config = dict(
    num_hidden_layers=14,
    hidden_size=256,
    num_attention_heads=4,
    head_dim=64,
    rope_fraction=1.0,
    bias='none',
    init='normal',
    init_std_o=0.0135,
    learning_rate=0.00339,
    weight_decay=0.11,
    warmup_steps=200,
    batch_tokens=131072,
)
Each number is 128 + 24 x the weight over the matrix's rms, rounded and kept within 0 to 255. Layers, rows and columns count from 0.

# layer 6 MLP gate, 512x256, rms 0.143, rows 411-511, columns 192-223
[[150 156  84 148 176 132 152  93 112 102  92 173 130 110 136 144 203  93 120 116 154 115 109 141 111 102 147 122 112 118 100 108]
 [142 104 126 121 123 108  88 138  89 119 129 143  87 106  97 124  87 103 151 146  86 138 151 118 139 193  63  86  78  65 154 124]
 [146 137 123 104 119  92 128 129  93 114 185 147 123 118 108 101 106 171 159 146 114 127 110  95 143  93 138 128 127 109 143  79]
 [155  79 103 154 102 165 137 105 126  91 108 133 108 123 132 113  84 137 178 144 131 146 152  97 155 174 127 166  93 118 116 125]
 [111 162  92 153 166 142 126 131 113 129 151 129 157  81 123 146 112 143 129 138 117 132 109 119 191 113 118 135  98 101 114 147]
 [119 137 141 164  97 140 124 115 114 121 143  89 118 112 125 154  89 102 126 146 179 144 107 140 164 107 141 137 116 111  88  94]
 [127 143 153 149 100 129 124 133 110 111 107 112 101 104 151 109 140 127  87  77 123  74  77 114 110 149 106 152  91 133 136 119]
 [163 159 121 173 131 141 147 153 158 122 124 113 158 157  96 124 110  57 134  78  93 146 124 150 113 154 110 151 137 131 126 149]
 [145 139 150 124 128  92 143 117 140 144  96 135 144 157 185 166 117 119 109 115 108 145 101 141 132  85  84  99 127 121  94 132]
 [133  88 140 118 142 119  81 128 122 113 114 133 119 151 121 170 143 120 115 130 114 104 144 135 139 165  95 150  88 115 166 152]
 [122 140 119 135  99 159 109  86 127 115 114 112 117 151 147 180 133 159 129 135 118  85 144 156 132 136 142 153 155 111 128 179]
 [137 152 134 123 140 192 140 182 127 102 154  99 121 180 169 126 109 158 142 139 165 163 134  93 131  91 116 123 113 117 160 126]
 [ 77 122 128 172 125 118 144 160 154 114 144 140 104 113 105 103 101 163 117 107 163 112 117 147 120 149 150 126 133 120 100 148]
 [133 159 129 114 101 192 101 146 119 163 122 113 102  99 106 126  84 136 135 107 148  68 134 135 136 108 107 177 101 162 105 101]
 [135  88 113 121 137 105  92 103  92  93 104 143  95 159 105 143 112 142 105 122 129 111  89 145  98 154 124 182 110 112 141  95]
 [129 119 156 153 166 121 161  99 101 139 121 122 110 135 115 195 132 137 113 117 171  64 131 116 108 135 138 123 120 128 158 139]
 [148 148 119 141 109 112 135 169  93  87 107 128  84 150 153 150 162 136 116 111 123 106 116 123 122 125 128 176 122 100  72 123]
 [ 94 139 161 169 123 167 138  84 150  99 144 129 146 120 154 173  91 134 132 151 129 187 150 133 176 114  97 101 160  95 118 135]
 [103 150  81 145  98 101 111 149 105 143 167 144 114 108 139 143 148 131 121 146 109 105 135 123  80  99 139 139 143 128 112 123]
 [170 138 144 139 109  96 193 126 106 132 129 141 127 163 123  99 111 152 117 136 114 129 139 119 134 161 125 103 121 135 113 125]
 [177 148 150 105 155 123 179  73 184 113 155  81  63 142  92 113 138 151 131 116 170 162 133  71  96 173 138 164  80  96 136 113]
 [118 126 115 118 106 103 145 130 110 136 155 135 154 183 140 151 172 122 145 124 128 109 127 132 168 122 145 146 125 151 136 105]
 [122 101 130 123 103 148 123 156 130 113 166 136 135 161  99  57 109 146 167 135 140 130 132 167 160 125 111 130 120 136 115 126]
 [111 163  93 146 185  99 106  92 128 107 123 140 134 128 147 140  78 149 126 120 126 115 166 143 138 156 137 153 125 125 145 139]
 [115 121 110 103 129 110 125  95 112 121 143 139 151 131 159 109 135  78 133 162 166 104 107 128 124  99 154 170 104 120 154  99]
 [149 180 120 124 125 130 143 118 156 110 103 159  89 166  88 136 162 131 184 130 106 142  94 139 143 133 120 149 159  87 132 156]
 [139 122 133 219 115 143  90 130 157 137 116 118 157 170 103 149 106 141 103 115 119 112 113 153 158 127 112 142 142 139 126 133]
 [166  88 178 123 110 130 128 136 175 127 197 178 125 150 129 173 131 151 147 143 157 126 141 167 155 122 129 146 148 106 123 128]
 [149 164 165  93  70 141 145 129 160 132 122 172 120 130 134 138 112 121 100 167 150 133 111 145  94 119 119 140 199 135 120 147]
 [183 103 118 150 102  90 125 117 123 123 113 162 136  92 114 121 126 137 142 170  70 130 117 149 159 124 128 137 151 118 128 117]
 [131 149 151 152 158 110 157 144 136 103 101 160 170 173 157  96 109 178 106 115 159 130 124 121  84 136 141 173 131 144 146 109]
 [126 188 100 129 135 137 119 174 156 118 113 130 138 115 127 177 117 197  75 113  69 153 104 168 130 134 140 133 145 135 146 127]
 [113 115 164  88 106  99  79 126 122 121 133  99  88 116 164 122 135 172 149 145 141 115  90 120 135 131 171 183 142 172 152 126]
 [ 98 131 110 147 156 148 147  86 105 159 151 149 122 127 127 124 149 116  68 133 120  88 120 128 115  80 118 141 130 124 106 115]
 [126 146 147 104 141 114 163 125 107 141 174 172 138 116  98 162  76 116 127 112 143 137 107  94 107 112  85 144  95 100 131  81]
 [131 160 116 131 116 117 135 130  94 134 131 136 153 114 111 188 105  90  65 117  75 166 126 105  82 150 138 132 165  88 138 112]
 [143 170 133 113 113 124  90 128 130  98  95 127 102 142 153  94 133 127 129 121 138 117 121 107 140 127 149 157 148 113 123 120]
 [137  82 160 130 108 120  70 137 159 158 119 120 120 145 108 142 132 169 130  94 162 157 160 125 142 134  49 128 117 115 114 129]
 [168 120  88  97 133 135 127 184 136 174 142 104 114 162 107 104 151  89 125 133 108  98 150 154 109  92 147 136 167 154 111 110]
 [145  89 166 107 155 139 123 162  92  89 143  97 127 172 140 103 145 105 129 128 123  86 103 155 160 100 151  81 116 128 150 118]
 [139 116 148 102 125 138 152 132 119 109 148 164  96 121 121 120 109 130 140 148  79 134 146 108 120 120 144  88 152 148 122 135]
 [137  86 137 159 121 106 155 144 151 111 145 178 120 104 150 100  98 118 114 135 127 150 158 143 124  92 126 158 124 162  99 127]
 [144 134 146 168 114 104 104 130 100 137 152 164 143  83 163 160 122  78 107 107 123 133 152 116 123  99 125 148 161  97 106 127]
 [162 177 157 127 131 152  99 136 135 103 133 118 105 123 130 136 118 159 151 126 117 156  54  99 148 127 157 148 168 130 126 120]
 [121 122 139 149 138 111 139 138 169 125 130 156 130 114  92  89 136 110 117 143 100 135 148 150 113 121 105 132 151 135 141 136]
 [ 97  81 151 149  85 188 142 130 116 107  61 106 102 143 156 127  86 104 155  89 119 131 123 120 134 156 108 143 121 133 115 140]
 [ 80 143  95 119 132 137 140 139 172 121  97 184 144 106 143 179 116 159 112  98 149 122  91 141 131 169 118 143 165 129 103 139]
 [152 131 150 142 132  77 165 142 116 189 151 116 134 157  93 127 117 136 121 130 136 116 110 118  51 130 103 124 141 146 120 110]
 [171 121 139  96 108 111 134 128 156 127 129 123 142 120 145 111 117 189  93 101 132 102 127 125 145 133 142 169 123 106 167 138]
 [164  72 194 127 171 126 123 116 162 142 147 132 102 149 125 147 142 115 130 114 162  90 161 135 121 155 114 148 144 108 120 123]
 [123 105 145 119 112  76 126 124  96 138 148 113 153 124  96 130 127 141 125 133 162 130 136 128 126 131 154 142 129 113  96 134]
 [137 107  71 139 136 123 125 120 105 119 129 117 128  98 113 133 140 110 110 157 146 120 140 149 110 111  97 122 139 139 141  68]
 [164 131 154 147 156 117 159  86 139 112 152 115 119 119  95 170 134 167 104 104 132 153 115 128 144 111 125 127 151 117 106 158]
 [134 137 104 122 124 120 106 162 117 106 168 128 144 128  83 111 119  95  98 108 104 132 143 142 125 179  79 133 103 137 149  88]
 [ 90 161 150 176  98  89 135 177 139 114 194 134 118  62 155 135 116 127 127 123 139 136 101 111 151 130 125 139 124 121 135 149]
 [140 138 129 114 121 153 119 139 105 106 163 131 135  96 136  86  77  69 129 122 137 170 133 115 145 110 121  92 157 103 103 116]
 [175 145 124 154 117 153 148 140 133 172 142 141 111  93 182 146 133 112 119 127  93 138 163 126 109 153 119 147 142 132 134 107]
 [ 93 147 178 127 126 172 157 148 136 130 123 171 148 192 124  60 144 136 153 148 114 133 109 169 138  99 124 146  60 100 126 147]
 [130 110 109 149  92 118 143 133 111 155  95 110 127 133 127 116 119 146 137 111 145 151 144 106 123 137 102 141  94 113 161 147]
 [165  86 139 145 148 115 121 145 120 166 127  94 129 131 145 104 147 151 116 116 120 182  84 175 109 138 105 150 139 104 128 106]
 [122 116 134 111 110 107 113 105 103 150 112 124 110 140 132 102 104 113 125 146 145 128 103  90 115 122 106 123 138 112 135  82]
 [105 125 122 131 109 119  95 115 105 118 138 145 117 148  97 148 141 102 125 137 105 100 113  72 158 135  99 126 127  83 109 137]
 [110 132 133  86 151 187 121 131 172 137 124 145 141 121 150 140  84  83  90 138 130 134 102 110  79 119 148 109 108  87  97 153]
 [144 105 107  90 145 118 132 119 128  95 155 139 147 118 118 141 142  78  88 108 153 116  89  91 115 109 137 133 100 153 111 156]
 [ 59 150 138 152 135 119  93  91  98 115 128 123 122 126 107 121 124  91 121  93  85 131 120 153 170 138 132 167 109 116 125 169]
 [117 150 100 124 106 141 111 177 115 158 120 142 124 198 124  95 111 147 151 129 137 131 129  87 154 101 150 174 171 114 142 106]
 [124 105  73 109  84 112 113 129 132 109 153 110 106 143 135 140 133 144 164 113 141 151 136 132 162 102 166 104 184 165 114 129]
 [181 132 111 103 119 172 127 172  96 143 106 147 135 148 176 109 126 114 149 153 160 153 133 118 131 110 126 101 112 143 100 113]
 [126 145 134 126 114 103  99 154 139 152 118 108 105  80  99 132 129 140 114 196  94 130 148  92 135 138 113 119  95 141 103 162]
 [ 98  93 118 145 151 125 179 103 160 115 151 130 106 116 131 145 160 148 140 127 137 188 161 130 130 126 100 116 136 141 122 127]
 [105 161 133 114 116 159 126 157 116 138 131 123 168 141 122 167 102 115 147 146 143 155 121  90 102 119 123 132  75  99 146 165]
 [131 103 122 118 115 130 122 132 173 131 110 173 101 132 121 143 136 138 127 106 139  64 137 174 131 107 126 122 162  75 153 134]
 [ 99 158 138 128  86  92 121 110 117 135 156 137 132 123 131 110 136 183 127 121 126 102 127 116 131 123 105 115 162 124 154 148]
 [148 127 145  68 157  89 129 131 136 118 138 105 131 128 119 136 107 157 133 128  88 157 117 128 135 137 164  97 119 150 126  97]
 [ 80 122 106 113 134 144 122 146  87  96 143  99  97 105 169 158 122 154 128 136 113  92 127 102 152 127 149 170 125 129 156 114]
 [127 119 120 113 107 134 122 109 145 138 140 172 114 107 147 120 139  91 139 128 145 139 114 117 119 104 108 144 129 103 121  88]
 [132  97 127 122 131 162  85 116 117 120 172 146 131 122 114 115 151 125 179 147 125 144 131 130 142 155 155 103  90 112 121 117]
 [167 135 113 149 133  59 112 140 107 176 104 182 176 166 153  91 137 145 129 163 151 103  99 123  83 124 162 118 122 124 130 131]
 [174 115 170 140 125 144 137 117 130 159 123 138 150  91 115 113 113 161 139 103 123  79 138 118 158 122 101  93 106 102 115 157]
 [ 99 108 147 138 137  73 115 109 124  88 140 110 106 142  97 134 102 118 105 132 124 156 128 154 172 132 110 115  93 154 161 131]
 [119  91 128 118 133 129 108 160  96 140 148 137  72 116  98 106 156 130 135 148  84 138 114 143 139 134 161 141 116 141 123 161]
 [115 150 123 174  99 132 160 150 143 108 110 142 126 175 131 132 167 120 140 136 145 113 129 105 155 133 140 132  84 116 108 152]
 [147 102 173 107 141 106 110 126 153 110 154 144 128 156 154 116  89 141 140 116 151 137  71 139 105 148 101 130 104 143  84 137]
 [145 160 112 125 108 134 100 124 131 136 129 178  88 113 134 151 132 150 154 133  98 137 103 129 133 113 104 133 110 136  97 153]
 [113  84 118 153 115 139 109 102 131  79 135 129 137 126 110 159 124 134 107 150 117  95 151 118 108 127 104 150 110 128 140 138]
 [132 170 124 170 124 127 126 132 114 109 119 164 122 119 128 178 143 147 165 119 155 101 131  84 156 145 135 119 135 152 103 124]
 [120 135 148 129 130  83 104 169 150 120 132 121 133 154 167  94 133 166 119 101 119 138 111 151  93 174 164 137 145  81 134 131]
 [145 103  54 116 138 157 121 103  77  75 154 129 176 107 169 121 171  97 137 161 144 147 154 140 163 132 146 136 100 152 139 110]
 [169  99 120 103 132 101 144 107 130 121 155 134 120 123 133 164 126 130 125 119 172 115 106  97 143 136  89 141 126 117 130  80]
 [ 93 116 108 158 140 135 135 122 125 119 129 132 125  96 100  94 119  83 129 104  93 115 142 130 111 122 165 137 101 140 123 110]
 [ 80 110 153 108 114 132  94 152 154 121 156 127 140 152 141 165 115 120 106 137 127 145 113 110 140  85 156 151 134 108 178 139]
 [115  80 133 160 167 146 139 160 115 118 114 152 129 148 122 130 130 101 118 122 131 138 114 107 146 128 142 123 128 140  91 144]
 [116  93 127 114 143 156 177 122 135 166 162 128 101 122 133  99 133 139 148 148 165  79 134 171 160 114 124 118 139 125 119 139]
 [166 136 114 167 140 148 150 131 200 141 148 146 126 132  67 113 110 159 147 109 118 138 144 114  85 138 154 141 142 139 156  85]
 [162 165 148 107 123 134 111 160 140 104  81 118 122 148  89 144 124 106 160 146 108 144 126 116 108 117 121 133 134  57 144 161]
 [152 136 106 154 146 168  95 125 170 137 188 138  91 118 105  94 130  89  65  91 149 106 137 115 108 116  85 133  87 105 168  77]
 [ 92 105 133 149 143 137 140 130 139 113 122 120 118 110 121 123 104 134 101 141 138 157  95 157 105 142 160 160 137 114 105 132]
 [150 111 150 160 151 104 107 134 126 149 135 112 116 141 130 118 155 128 116 136 160 152 125 140 125 120 111 134 125 114 139 146]
 [166 105 103 109 126 149 128 139 109 104 103 170 143 134 143 156 104  82 144 109  77 170 110 145  97 150 146 110 160  87 135 101]
 [147 106 142 116 124 116 130 156 120 102 140 110 125  81  91 152 157  99 112 145 134 124 117 139  92 133 114 118 128 120 130 101]
 [108 133 141 120 140 186 104  94 150 134 118 139 125 114  97 136 120 121 116 130 145 140 111 104 129  88 154  86 111 143 113 125]]